Weights of a small transformer language model.
Size: MLP 384 SwiGLU, vocabulary 2048.
Training: a variant of SOAP for these matrices, 2881 steps.
Each number is 128 + 24 x the weight over its row's rms, rounded and kept within 0 to 255. Layers, rows and columns count from 0. Numbers have three digits each. The size before them is the row's rms in percent of the matrix's.

# gate: layer 9 MLP gate, 384x96, rms 0.143, rows 57-102, columns 0-95
# up: layer 9 MLP up, 384x96, rms 0.139, rows 57-102, columns 0-95
# down: layer 9 MLP down (transposed), 384x96, rms 0.128, rows 57-102, columns 0-95
gate57 105:118141132159163165148135182114141133140139125138120145193163107099131147127167165095137128127116127132127116111168136159103107134141072100152107162096117141153109138136146126102083116146100101112109133095096133125145130138078100107142183122112115149156152116139107141109074144144127155125
up57 099:125142107131122103140166124115148119187143160124146126161082117135135118107110123144136112154124104079126156086083118107133145125161143136149104094173107113128140156145141120148113144133122109108109118103150147153153106175100107118170125130132135152154129083181140123129141084168140066115
down57 103:109115138148148157112130187127179134143174110109157137167113143127139133134117159172126117059102131137115125151112141122152131127174097107135102150087147131137126124138168096135105173188160098110113103114139145162147141131134067124125133127081124119149138105120128101123137112141137136110
gate58 099:134127140168164161128124111119116095132111146166142070120128156165158141121136139103107117156131131130133081162158131127169126157179078128117117150137109131138132091155167112143135147137092119082151148087128100126144126169134130122103121172094132144135143107132151143138158091127091155089
up58 096:078138129121137145099125144101137129163149102145151136141139152124122163144131132143144149081131110102131126116103120188126135136125061105125098105124135153130153129094130109113148170154121091131194166141122163109151124089138159147122127098104168161158152134092125082139107102135116105129
down58 099:112122125103121128119116085144149145103110168106088147075122141094113152099138082160170126091120103123128120182123141152105168122117166087095149107156104102127117135121109115173129136114170168133121085156114140103110106087142105144156141123143161113139133119116100148099126137110159118143
gate59 100:100126117135114150130133102171104098115121141116149129144139098174158107167096083107133094117134161164089121127088164118137120136102124096118094088064120094141105140123134096126097125100083106144111123113182115098124140146151130127105126160115152148132128125172140085114140097133110120142
up59 102:105164095147121166123105175099149122164127131118147137167134108081106084089137150122148154147152112119091163109130124137172086124065124131148154136112115147145181136114140133124104123140105138104107095142126104118156118086115116123161136155125111146147100110113132168119135145144132122186
down59 098:111095143144136114115113164156098145155101120122155129142095105124114136137160173103110097131161139189097108117136090172097103127150151108102126102128147160144092152085117160119133081094128118103118150122123095147119171141174109110160130127160126142124094129145133116124111170144138084127
gate60 106:122155126150121100173120123127149173144113129103100155127142131129139113156103108136133114118119168111122143115133157130124149142128127079167154135103123149149110129206121151159114113119159124147108131148138093086127116172132156119105132183142100165193129082152083125114149108107125141123
up60 107:166139102110177154094105117115127116144161166121141076136131127066141110135109120086166113157123125109145175146110122119145132132124070160149157147130124096109126104151150122143135127111148141129114143143166081125071153146138175138124128089125142133117134107121105121103114152163165104129
down60 102:132159125101136117124162165151130127115087111162136102100134121127144141096119136122090105095169075114128125132100083129103127093125111163151072110140139145156154137137135142162161140072091108130121153118140163147120159124131118152149122118082117117148151102080131137173122135121127078117
gate61 095:146123152099114116123142148137113121128091089146106105142138097134101124173093118097119103140140138085129077153085098062094120175172122109173139112139157128133128143116126165152172146122143127131147152107156112109091119115115116139088159105135150109132095127133123130156153160137168120145
up61 106:145074124098150131114116133094119159145126173129151089122157146081119140083107148137105159140157150145129102162105099155113100117147116112170133118126121112182146184159118116117125132123085137171132137153140130100103161106115116120125125126100154148091136088156143175122150134161135121147
down61 108:122177115127122093134158149120132098120133134125105129155142193143147074103125107112139076133142141096084119108149105136144135134136162152125186141147122143133112139094132112141151133148113121067117075102152125174096114113125149137133112118134152076151152122130161113166131146120158121110
gate62 100:113078088151077077137094161124112125183098107105118117145120115132142111150118127157107119133156120111135141160110131150109126142160145095104146113151143158118094117172136123110115149165136118119084099167134114136124108113162082110071141128102170127166118126126087131131128109138159110126
up62 105:154105148133118151089107116124129112106132114127173122212117141107111100137138072121121155122149130132116105075150098104108142135115113153116126122076124146098171118125085121096112131085173129129105136137136153096166123104108164094143146146120149135122128148139099161136144167131103131105
down62 103:133143126138132093169114148136119171146146132072170146150155158140144117110148145104087109143118122090196123081158084136128103124128153125129118134147097098121105141115133160139120118153130122110124151163135102120129117154135186155118133096115133131122125210090115136149126154124144140129
gate63 101:138133140118119132123142117140106130126176121151114118133105138174128127102113131166125136165110103187126140125097126134184132154141150124128133076193175144073112171108101108113117137143117121117145146110128122156105153120166127101154116140158148126105087142125133100137180134138112093174
up63 100:149145119085115140117147159108138166112119130129127110125121140141121108154154117126074134146074135106177112105128126115141147166111098118123100135141135119140159152143136084136095089160154121130114137152119103089147154182123096103146123057101136128107153074109113097142109152102122109104
down63 099:126161114172129096161131114151138148140138139113156175125119147098180095105131132108108116073183123119127112153156129120142110123149124156130074184159096110133129118127089110126151144115133160102151102101180133137122164125108144150101165144161104139131122108135103131123110131121129115075
gate64 103:116153156159128136167130111149174117104161126149103101133145157146129119120084111160106146105102094125122111097137083093149118104127150133156163139148130116125122164145103138113093123125099131085134102132196095128173155129152152150119070116125131185163111133138144142115113114157126121127
up64 100:153143137097124157094124153098114114110137122129132141093154087138145118142097114156140141098146126136075078121158126146130115095100083094127132092146135121109132155140142126161150135129142136084121145112111106074130109134061102172124112135140095125112124090155129153144149076124130139173
down64 103:126127144097108130163123142162145166121119097168160117118134136111142199072167083153132141165125149149084123126137123097140090092123128109143137103156134156135117135137106130124090127098175122103144139139147109143138126155119067129100177131144147143135137140150133114144181121134140121157
gate65 099:167130102165174157146113136129115125082150141138151110128134141110091120105148138095139129105108143163137059120124132168142082138093126134144135142129096171154140112106161094104133137109100108149076149126118083127116109146115125124131110128128141129165125165140144161111144099105151065144
up65 096:109111106109098163104101148106096118105057132114149101138134113135124144125103110142155082121105132108166114111161115113167094105117111169130063109170104159124115155141137137140129137141124101140082119125105134138122110140083141149141165148137116091102148134141146101170140105099094133109
down65 097:108124143189112171111101114157142107098112139126148146139126166127120118129118110144107142091154136113145175132074115163111115114176139123145145115104141129167098132136103061138155126144157136093138102145136135113112117108116138146133196097139140069109163088141116113126140128112133125120
gate66 100:135123134121100142124141117118110111122135126062141156138162112117101115108109149134098128137132123111126128161172106160174144122152149117100109116131112096122121145125114097151096126139094083087088154134099115127102147144193109101136099074078131159140114160099138081106135106129129099146
up66 101:140121108061082156129151125108113138104114123099146156147117130099136114106138151154126125134150151124144140133128191142113161180129141129113107148169208099115174135110131160154099117104146126132149155124123121130149142138144140171093157129139146134094107111101135116125127162144083150109
down66 099:141146160168139122151131156138145124118157149120103131110144121127134131153144142141107132058126132120111145230138080148128118154137122142116170158126151105102149114105093128127159112136169146131128108140103146159129171142077169144123112163133160104125090128144129126117119142106110140106
gate67 101:095092125151111106102139134135132118129133152108081141085121133108099067162142128129165100143106123149129102146119101143140119097147092137120153140133128069121104108113097150162169169135102155164085157103161115143131169152114135156135166121111140143153115116115137118130125180100116098141
up67 094:113120126087158134161151179106101129090127147135128105186093121114126146193132116101137142147152154126090115140139128166155080136173075114146109109107169143139133139099155129116113157143128134146148095150151111166125145120108114127146121190151134157134127116111148107109117133155141135142
down67 103:123123138131128140169071109104111117137093115150107118145127115124116159110114146144141166126124144109116149216093133085095085128154116101112114101115127163127167160159102131117123122126127146114173138140097187139145123145107154108147139125166089121108128162142132105107177139136116134130
gate68 104:169106137084157144120113115131116118109131163091126157100152165105127112156150170148147105118103161162168128099149142117138125145120109097133112141138120153123155109140084109098147119054105058087116144120109127098130111129115149119115103109162097099123117099105123143115088119123106133129
up68 103:099091128112087091153140138174133135144108145109127122156154118126128127112137105148118073106129083110137123144138103125142133122090113136096165119111166111125123175147144145099132136157138150120113117081167125123221141180132118133105097127135160132122137129133134150180120128142162121109
down68 100:167134177142115149142150154109115155164174131133112088137117135156136122114118099118143098131119133105115123105139104123132151131116166155136148084104146149113133126142144097125126123145158150129106136132108128154182134164125160151069129116183110161120106160124153090090158103147116093071
gate69 094:088136129140145113101104158095113118200139111147102111152133170150114144144187142120101118104120155081114132123134134151152123124145156153155127157134126102138121107108110077130138151119116118114164138131117145138123186131184092137099181117111125155157105165110130115128102129157109116109
up69 103:150135096166157107073123119143070110154141096151096125156102160155168149116145116134128143148104116098144138106153112087152137129087076145142109130100133111114126102090125169122139147090113107135116127156100166153149129134070107127112142156100143157110104128142119121149112155120156128105
down69 096:103138102079132154148131122168115145091122162112100121133115082127103123134160119115118109103137107129110143198119167136140114110147136105137097083123107086134128142148099125129158099150111131128121163099141173080079092106138159110141112150138100137134094120127132132155117108113078143095
gate70 101:117106103119142145111140136131125151132124169123137167123117109064178100112147151109115083135122132126147143139123072075142116155108107141150100135107180125112130131131136157095125151141136094130172172144109126107117149155131144111104160116150131091120109099142086081107088133108163122146
up70 103:114079118107147157142122149124129164123153112146090135188107141141133141085088106119068139137117117152105130137158119105128174105158123175128133096144102113072117132142156120142117141121153168141093138134123099131110134148156079112111112117125124143128099117089140162110072129140147112143
down70 096:158138120130162126153135147151131172105117126104084119118120127159102127107094162137104090149137155170128123189176142161107179123132130116164128059111125170100121120144090121143155136129122073085170115132133132108132125112110130121128149096127139141116096147129134141106086141136141123134
gate71 106:071112114145131124116134137123123141093136099116136116170168088145158113143118116125158133132151087091162086153124186126155110137183110114131110116135152099136081136130116162120121105138111119141086118102120144126125179110102142093163164156120127167156134110098151138173143110141128141140
up71 107:121127102127143084140157112115152121109135125117108111133144126194174123145126095096182116092142116175152148118143144087198129146146108146124079118115080104146131100127096148117111156152137113127131153142114140115134112120160111125126119114146140127099134104124123141163077146173123096103
down71 107:146169114069105167147129113133120149140093141133108131106154117097086165089126154100116171116137134096158131128082104128094180115139105141112121160122144128160125140107144121118136095119107132125157132114169089133118154156098103148155125137127165115121072139145106124106163142105106128084
gate72 099:132132166143138115145124132095089164144172134125119149098102123150168153154147147108159152132139127122131120124197189150122135141108144113146114124166114138111121142141092144142162106135148116091146142097151178114165177123115119138130121136115171121116185107164121088130161145123122098129
up72 099:149117157137146120129136135112141140145133103134125153101122096124167155173147081109156055125128109100108146117165118145096151088133125131102131095138102135086127151141130121094123164183115115157135076100099116139150111107144108151115105115098127146092101123094163154137153109132091109117
down72 099:101122139213141144124107143143131129101093113111133134123072135096155130121145088141125064132151154117114116112154107113107114130147147138152143138128153118156142131169162090154074172127130128124078125143169142185112158129103155107149148135103111145132108135125125121109106126127142149116
gate73 099:100095109135118138145071111152118151173105134102146120126146102125115125145121174140137100113100136088163116147076146128115162101129119077127107151146118124118133107169095096103113135131141168103106078141118117142140166112174142130084131130133117114160124121085153102152170155139131124098
up73 099:121127084166121166102132142152145125146136109105164094110113134136110151098086185156089136153124097103133123129092121131078133112139153080162107102134141135168130151113096112113108147142137166139113137127150164157136136151117143105066136112123143165121089143109111143141103171141110103122
down73 100:091135129094123165116096132102114085138131152106135101108110091093116047119150140177117124101171127152128166133142118102115138124155099099145089109120154131123110149121115143106111141105149125119091154131125078112137149138168093092123098114102110142124139141162144150155136167115105145109
gate74 101:126144094129078151141109154113122133132133150136104115102082117126094114117096148118102110098155125088139075109096162116149151132116172071110087116147116138116136125145106148124127166116088109134187142103160145126168137125128120125171128129150147134151149105115100097102105142153159161106
up74 101:125182154161113154134096120139132122140114133183106131134144165102105138130161107122095170111101120125116133127121108063145134119135114130144146173122135126172126127124158148116162154093117139125155116120120108137134155104057183138146154107114121068153121109115130147162149091134135129146
down74 101:158110095131091124119153131113113117129116140131163187123149094113151094118157122158141130177124141152063136174124097132146160136133136097106139118167141118165087127121151139127098123170162143129098102136142147114151138132152120122088153122152162141127107085135071136159125160148113126113
gate75 101:114105143160153152122117154136143136114094159124128156121122101133178136153168095112120112108072134138120135168122121125085122170180102134113107126148135120129134165108074115131137130080119128150061114084111110094143147156131129134112116132170182141108120123140137142149124088139146146113
up75 103:119163140184138130145101137128147143170159099132107104082152183094086115120115133085128137101110129111138122120106146135127129140106107136139125073107137133141136102127137107137126126142094146148088154095140154081138119138104124160191124117141113175169105096127123149116110115142142150174
down75 107:119114127059140087136099122135114096153104106197142118143131126112114153098102137147140108103112116149138129120113150115157117099146180131135135189116095140113132117119152162133128128121158144109121141150134113165147094110141156162146108120117124092082149098128158112082146108094130158093
gate76 090:120129158100084111127140087129116192120142164109141126146130105126141115136125108113168115099133123147111155155173144143156136080131154096087140168116133142094129146114140122131149120128179137139138123160128104131089096095134136145148185093150138146126137142175097112120179130160138163131
up76 091:133104154085071129166141175148123181136160144101153130154102132144117106114124119116142104104137119136139102148143133121143166159147157155111140143148115161113145144074109129160130153125165119158116140117126179130167154143113126134125146108116142093144141106203104126122162095125131154115
down76 092:124177121148155134138096136097113111134150124100141132132107097187118138114087134131147167091152103166143115173121130112110137136128110112182165128119133168186131080127133120142109124085111107127155114123179116138147134133160100170104095147134133126125147099119138148100094121113102160142
gate77 093:144121116093084105166151118146120131108180128120144138183133148166116146118136104172128095119125134143159139109165132140131102171122126085115131099147113160109124113165117119112110131110127169166120129077151147127169116138164146138098100157114139123110094166143080126102089131109139116161
up77 099:096117117099128127138145092154156123118101139166152147145106082110139160100151131121098125142126115133168126132151104097139118120102153107084133175134137152168127125146090138129107124161202160133128159114123117108144162090156157119116088122140136127101089136132106148140152118065098116117
down77 094:152124149119125123121144129123114135149150135060104161099161152157127135129140161123137123154121134150105101199083127106141125166074119108136106114118108110147152143127130119108126074102091092139142078138171113139152113102090116099127125120129184146163137119127101143143130120145161113126
gate78 109:178135168139121127099133135121128134171106131118116166128128080102096127174151116076167109081134124138106149117098116143173116138075116113095116142118115098135114132142131091147132099090160111115097129158160116124154140074156102109124149133094127165102155129129121150104090122129141139122
up78 100:098145114100133146126103149135088113101149112161117120106163126109103104184105145100154110099104109106102092128086093101128152109121133138149118150120176156126121117126082087123121169110129085121122105101147120081148153135105142101089144087169119136122103151136104096138127108161159131123
down78 100:103135133159135157097113097165126125111112140144116106101139156120114147183174178097111113123157130104146142143138101138125168095127140140161094203144136078166115149111097113074111116139130139174114135125129154136102107140108155119158152161110133114117112124140125113101116094147146110125
gate79 100:121158162126142143080086130148136131129153151175131121127165116086106171151129130119149105130132099143117112074111182136154148129110136148147153127141142150139110140156142186098134109123093147141113117109101116156152071093119128141099117092139126138149176118130159143127095135146147093159
up79 106:148112140136132130124134086139139164108096106124090146134153084113154099114118117136125163087125104125127127124138165129145134064098116117140108156122100127143131082136126134096154138108156156156143095100091139146132085142123135137154124098112106105098103190167163167124129141110130072104
down79 101:128146123141100100090125089138154131092132086171167101141129092100143088123166100140150133130145172096109151135071170098133147157147119123132148119141122134128150154130130095131147150128111128143144103137158104170132149129185137140108146133117118121135121072133115139163124161090088104154
gate80 100:126142112180135134103147152146118125111131146134105105134153099144103101105057094105133152138127139148123158126135144091088130108126137134100137110155124133128150130164119133143102127105149143123070101085168093090140062116145109126107155151154124148136150141130124116125187080140106109126
up80 098:153149092109132103109098082138088143175115135141120122103146160091123147122140154177132125101115129116149188131173126202138152121110140105129109114142146155172144127093100125139108126121109129150137124100106130127161121117094162168128104109093122110104120142132137128166131150100104118170
down80 096:114112123154150122116158116106144121151104136147169112137120149128103121110156111114106127078104116148120130077146114126092113138062122124094143125136160150116098151127125085135168129097105067153123103178095155129129141081154140145148150066104149121122133146132135123165122153115161130138
gate81 098:086135100163167144116137128098133112128173133130139094090130136139151111128132086134029152138109135152129141167112101154120120144133130104117139158088117118120086108107083121116064100099112143164148130131112131155142129148173115164139140144152127152133127122125159121113132143140137103129
up81 099:152121120158132105103125163107093113144089130147082097146122148108094124149143131179158155116150090091120137131128095117153137148112112124167120103127104119145126126120125141153119150136084133155078115072141129158147152117124133092104125187138159116119170115178107150112127106089147132112
down81 104:112132097144124112153113137131123110131125117156082183108153078127142105101085062094143112104121116139122128130135159082133127119057104136142130163120136165114125177114126145153148154162194143100100152141153127156141130093110153165126121112142127126136125133119151121152125129108107129124
gate82 105:162134144156113075132115162129136128108149102127103136090128083109093144113189116117123075160110122110086110143161143114127126113111171129079096170119084154129141107091151116109160157160138147102093139094127108149144116137111131109141140121134131118110112134092147137082116138117122127163
up82 103:115104106118114102139119118090121104099142173146166110132099128096150091107162169160166152114134106150094121135111126129140134136104141110123136109120153129170103129141130100138144121114152141127143151183124153075141121092121157136117085107147129118078083141149147122157130134178094118182
down82 102:142132175141110121119050109181119161131108123152135130121166084102132123129131168140142150092115094136129146156121165127140075127135155095128120180113096164147108132100145128137103118111134124129140114123156157160138102138109108148126142086159111105131131160083147093125089126147107119121
gate83 100:163094142135156118174144125105142161165142162139103080139153141111113077067137126117139145129121138107128088124122116070139096119109141117170101105101125191166096147130134118133100139146108087134147152094107120148142150147083105125097128127137130129129110138141107128116081138106119116129
up83 101:111133150126147107154135147128103116169124164152128141110128147081093115115128113136099176139118114122178131159159121115150116170172119124098151147125091108144173107194123157097144107124140082141108128127131117146130093105096164112103118160104158108138136159105127109097134171145116154119
down83 099:134151141098124146151112143162083128173129165136132139148117151103142110123113139103137121133144113122120136085089126126130149106128101132148114104074127161150123121184091110151109141114155162129125167166168167107131140131111138115131173143146090108089140085140083169138122095138098124088
gate84 097:133144105087080173153112102085145128151112107151114116169147115109178129109091106120118176137141136096133111103143154110165111145107136145128160117115114175185171120127130135129128164118117126108135161102146091141158112127123165130145135151100159107091089118125135113136146158163106113130
up84 103:105117138154101104176093130120107153159118146187115150113113123151117163115123115102142136086186172130146111134145111150121170144121151124120110081137121147098153153113132124144122151136165114146125123105116154114129137124115105087110109116131095127122129184150164115074142155113179095142
down84 107:139117139174133074119135097137146093140153130132151121080120132153104103119130120136129143153150149101100101152131117108121110161140145130092095117112144186134152154133111175133111149103121117095190144108151148108144149120126158107112119161166097118146164117139134100184069142132135120115
gate85 104:128164138173100177097114125121130124170121133138119143113074080119107123073152154117090165102136147115069148140149092127092117170109098115145114121133137135117100166129143123104101133164140128114107106110105075113135123120132124103165115142086126093108112131132136148127133140158133091116
up85 106:099101118123130109130134145117179181135135132119150160130121087147123162117146134123121111115139117075159103146175156107154125124133105154112143138167121116128134146158096081142148105157138098098123110128134115131068139126165165146086082121184125168126129139130168134168108133112129147138
down85 108:086087162063117093118163166117122131110136123103145111121136141123109099122110109143140105133148128092175123126100135110119167110129128155101144124128174173114125080141141134171110142112156093163125118130146123155087162139106107104081123099141139157099158142175140139113104115125124147138
gate86 105:097111147140110120111081148111111149096149097119096169120123108120159095150183134113162076120126115130146127123149128084153111126121131097151105093132101159125118108090157132109116157181105086091156153117126154114133154124144165108140142157129127162152133115115149132126089123177148150153
up86 105:131094173153151124151141117142104154122104113133097151136147140146118143133123138151141105126113109082087149077131121139097160128157136121089148099159126133131120129102139147112151145129150101120179102108075131123150174131079152103135157150121109167122142119194139127134168117115173158135
down86 102:113162117105158176126142179132137177149134119095126086141118113160139130144166139072141075120115073120134123117128140081159106124134143145141173125149149106133168103143146124085107150142088152116095098123107085119143117139090104137127118126138123167143113141106150096126124139114113121116
gate87 101:146159085130102134147123089127124114143104092116099138156145118102120117087109131162137160141067125083144093078104150150137129116107104124121096142119179130099094157169129113168126110133096167135120098137145116147152093130105132133119129102129155139153114161132167105134082147137115098107
up87 109:147156149125097107103141132099124126143145155147091122141128110160101082147138171140170102106174150146111112154115106127135148116141135081142111147163126126166141115094121164091133088174120109093125158110104114141112122157093167137143186134106110155096115098103144143155121120092137149130
down87 101:154119132135133136142096118140116162146103121113109158159145158122128100151125197120150155144107137097118116079129148148133082134114153125095162117128138114122085125125143153107086187158139102105151099163167165157151111136149116112134135137135140120165115112100169108079120100100105116125
gate88 091:133114134125130171121107076107120113137111087115120139130197109108110114116132149155111123119079109111153143129141166123157127120114147109096122136158112141111162142120159129098144096135155142134166140183149100099119156109180133089111117126135156155102137169105129119135125130138207138127
up88 090:096170121144073154091123134124139149143119106109135174162109085150132105119121109122152111149154136138137063164157161122137162111051132114154137116140125113142102107134101112131115146139162143122116153100133143124085113150079119109095131133149175140132147132123126107148135118115132164093
down88 098:164092162148090159162133119113129148132140135116126131172102153196133103136109122160150142111140119125089107104145140095128132078130143118151121092135117113135142121157095131095095195118155143141150106123129118156109135117140167141111123115098157162115168105081154145143101142144109156153
gate89 108:111158108133144146111140107177138145102120154141074143173130127099128107125144111153114123141122130103140127124103085092127146146128156101137146110176122139172157125159132142104124100138169125126130142108143113136090090127073160116154114095096128115144117141143077099084143070112137095145
up89 104:146106093077109135142125145115133125143101130113125171172111116174204153125149114081104109150172156164126136148198127133116130165114156126182159101136112138113120119152122123145147142123112136116124094121136113132135130074142118118119136134112181118106118125146113134122137131146128176135
down89 103:136040145149126171097179133152139138127155106126116162117128105140128082112171111133136113155127125174120173126115144156138152154137155139096165119134141154115121102126112116164114124118132079112110072131105163117139086107122104109134109105122121142116163137108110140134157153128135159150
gate90 100:173132170128107139136137150139102092116174105138101072176135114132110150123136161113141133130115177126111114101085148161094120114122139120123106132108143162108140085146088134077131140188145154096101113136153129117177124121119111147143106167115153118106136097141100122132149100132105142117
up90 095:162132132125150123126150111128143120176081132111118112174101111187132120154150112122127115077123130164131096123108109110172140151110118132109141091084155150124080107137136172105111133082113087165101124162125158160142114138139114143128104154118133102160144154129135136118114078136170107130
down90 102:100127082160145157135141115116111133162108088090153079184118122135144072116132175104116154122130101131136127131164142102135128156103172113112122123120186117181092167101123164103113103099115113134101135108109168163147143116149152154140114135125129113117136115115121093100126130124124115114
gate91 104:128134132174064161115089137148146132111123129111127115142138154118119093117134171144125118155103138163123158148099108127147147182096166114112132134126144051094106121133143121098131166114126142136158080143117115148097150125149107151123109124150132110115136102125094083124115105134085089155
up91 109:144151140120146117094088130172154150131157138122197169108161119097133146102125103153126133136164100153120111092101092118124101130144113161116150129126157132146131110133154122095119147100156136106134115102112128183136170115106136116139187103108160092112164154150120134150101140140102091147
down91 106:108113144105090136122083125136113140150116146149103165119113112158127144109156183134090137154120149152120144097101111139155111108108077145185133114119126123139139136147150104122142117135132090076133150165161110091145114166145102117096168145102145133152113102106134085155104127121170101159
gate92 097:143151144151152162146173098144123108138137176158145129124114142132110148129143111075109101156121106123171130157156110088161120160104126113145145118114123139125096130178144137098133122149148147114155164082136119078084131147141090162090124109174137121168127155150141157137167143123132137139
up92 106:157138134111137130104174113109151128114138138138163095151116107151079118120140084127090126150109115096140131154159138116125164119112127128173120114157133161147150175148140133085129140149136135129152149134166067116142146134123134159140148138173110134179133141157120102142168109156195113117
down92 102:139127113090110137120113117130116102125088104128087159128113109086082143141155119162191122106158140133131145170112145116089114137165106153111098126163140133122136137104200120114125123133125164160108102119097109149121138115158146089161121154095104120122141098112165130135096152086100119119
gate93 098:144151183140081162162143141149172147183139174160102148160109122106132144128122116128135148127144065135149151129099131127134109117160120124165126139113089170145135117120150111162108110154124145098122094126124172152108127140104136136117100172134138161142101147138130137127175171097129139127
up93 099:126092136124141117102127104133105174089181147113137128172137091135126128130145168083108110152157088130134144123129122118140113089149102076097160120115122135140127146142142110114120122170193137106159121111115103099137084151140150164143122169133122126127119130155188083154140118132112124143
down93 103:107155132143102106111139148156112102161082070144127115113084140116119110124095158133147112155109127114137149090113121095129137113103098136148087173147170103162095125115097076121140116132119126078136110134120142133120120122147152111148146149141117149147120154169066123158094169154142144135
gate94 105:118149123134094159135130116111156114150099108077147111130134106128131171129155141154146075063084124094128128137098113140132098126162161126113119130083165149163140126161157110149080118126085150105147135100153133135145117132124073103085125119133138118136160119168099122111139119122139162127
up94 104:169114150151152112125141172127115132113138141099165117149133142107124134145110127106166142128148147112106121161124108127099148173152132145096120150119131134153168191111135124116118123112124107175088104092114101120133144101131147149106089103166073143122151101161098142107137104121115106200
down94 099:156101112113181148164124156128106127127107136119137127157158152163121113127131114138126101119138097135087154119127131141106118138115132123116106171133101117115118187082149161131154133126118111131205138157101135127141112142097147139086151093122109168138101109138119112144178101094111079160
gate95 095:139138124131159158117173163109072081115161182089154099137119113155157137124157119141138092084140125126128088142094117125075165146134142071125141155102137102130107103113117129121111091147132120154098143150133106121140129144133123110120118123111170109075122134138134101108110148123122117172
up95 094:116110151096118108129135130175110136143145110133133113151121163125171146078132164224154140176133143047120140122121127113098132106127156120130112127129114131148159094109148080095136118114144110140146120125150133154127124111168115130121112128128101143124109174118125108089098101124135123123
down95 101:115083156163135119132145112141090148143115104097148129153127102115070137147097137129139144145159141136107114105147187100111127105162106127102121153138122106108132149133136157131112139146152084095123179137147081124148177137152121081142143118095120127070129122151171127138157094136132148146
gate96 100:170125122112112086127116108106136124120105124162143088167090135120166170065139076185088120101127167126113110129090124145119119168122133120138157144138164143103148130164102087132120149149114134135144132129158107146177142126128100138141125135130117109111156104123119129104158098141140102172
up96 096:100115152110142141122078132131159116116155150136144131122112162113131141087144114126132127135154134123168118092140190125115105121123153135151170128144159122082112155110200159144120149135088151096133144120136132144152103114096121090120130098097146149105112105137059089140149120154100118104
down96 097:130119114112106131162110157127140143133088092104101130149144113149129187118074122136168153099119125138126162155107148149126090137144142139181123137130129152135127101124201103130124135174132158098126147100079108140118125088150138170113155107136078103107140140144102099111138140099134121129
gate97 106:109112151124099144128100096136114106119098150115134132154142140108085110098145163123114096173111131110099091141127093106142133133153128126127136188134096107142107162112109148159162163104137151120080143144108123155141138107167149128107111056098131158112152154107131153165173153140119118116
up97 095:106076139133111098088128140137133099131136104099155186188129122140121082154147106136103122100147144136114130140116138150123170136147123098111150149113161120118153130179143116146102134150090120119080160121156128149102096128105131127164086166166123158131090142128136089134106124114090118115
down97 094:128135096075112128139137112090146126150126116059106136117144139092121157153122150147150128133153148128138130128131095153153137115117134182101181112115115109164123074131138156137109135133125166118108173142155148131132125132122116070087165118135108153164105122115152138090125156143077108121
gate98 103:126108148126115165115173140163142136153138123149167117154118097103113149121086105129105190188101145143114141075138127105118154111117147121149140128085120104115108098126130139121145154125096121105140064147156163139103131146122150069122163137119119110071152111120138138153127135139125143116
up98 099:150126129119131136108110128198150129137104109143099104156130108121131103103162114138139145143071139153078098109121138128117130132106115162156096127100126108165136133113113127132164155143132091156123146127101180113122119177090127123139116140086157104103103110118099133126057158123118174137
down98 100:143111085137114131113107111138143179072095158121134126122123135124158144128127127115105134165141150122097159108134095131096138116168133143137158144116169149112163146136108105118090129139092093115157107159156107097133122145126115148141163104121106101125171161118119062122105169111100075137
gate99 098:120134124114129158109139139151168124090110142154126109145155145138136143129132158124127132113106112136087072167108121095113142153111132083156080169142146151129128157151089140095156156135118131147134144115165122090128161098191137154125140142143165118113174077077117116121145116158116130138
up99 107:136108122123134134107152110141128127172127149140107162073088145161158092137112131114069109109113139097150117081134138119127149159144150143121136135122103132128145101141091136144145098127120185107122111145147175084132132132121168134135104099135099143179141163129174178104097133134158133116
down99 105:109113122126128119137136092126149131111134119142103132128137111149157073080161163124179144139118129185122127085126134109140156134120170109134117102139117146162111109114143090131090143070169075175105118138119153119129138121151118101147143152135134127117079163109144144113116087148157140098
gate100 098:144087141137133118120104139139170129145136149137150136141144109146093156124104138112106116127091127125131097148131063125134150123124144129097120144159173144157121104134085166118124131115167174088133061101085119151117113081112126105099111112126129136164172119126111155111146121129143069110
up100 103:128163115120120138154148171112119125118148136148132098130140093114153151187109143129142096104142090105114129105115140117161139148142073127164124105118121078140160157132192156113161089135125123115096114121130121136137092105127121148109148131086123120107120164170148162135183122124156158096
down100 104:121126101184162171125121092116081107104127136123099100102121135151152146136143146107175116119097124105129126153201147126118114151128156153117130125118141126145143122157146131168137140147136159124187155107069125120118150125094143114108110120123146143129141128083153109163114168085157144142
gate101 111:141130077107140174130092124127103126135146097146142162137076128099157094098146090119128081105086159120128117116105115091142107134158122088153131118109087124110113096107128140121133113135173123164126136142120113138113144109159126198110142163105105117113131153144083150144095103123154129129
up101 097:118110154156122149140090146173142111124092126093095174102104116107133121096129160140106141137124117092144114143110153121100146131116116093120149154153147124162089133128125114137133106102107218135117113110124098100108116110153187180132122102102133123129126111132072129142111133150117144098
down101 096:168143130102135164157129082092151159135106170109131172164111096144167091130125135144130122139136123149121119157139146132106165138139148129178151129114138100119136171107125171094133148148118108150120144095135138148142170178134095104110122157103131079106109154143178152135134119158117126152
gate102 110:130096127120124117116106168129145130076137141137125165181150130091139152158099160173087132130129134171168138147156120121089141126161144154115128147140157165128121153125134130152125137101156099116125127180131119103126134110100180075085110148133102151109097139096173129108146145132122117148
up102 105:144105142116138113142131146119132081117146180122113143125147115120145076146168138101155115093105124087097103107140137150162107106135134121103136121128127071154091114122179182153118130163080148154130135087143176123123104136119129130182160108151127142160141148106095132126122100105139125122
down102 108:132114142178142118120107146117140078138107110134117150116140113140169154132158072100166120082117115142101126120134124147138107106127139103130150112123161154113121110128116173142099134103161120134148090118116114119123131117115079135136122173172115109184093143092139124081175139106129083095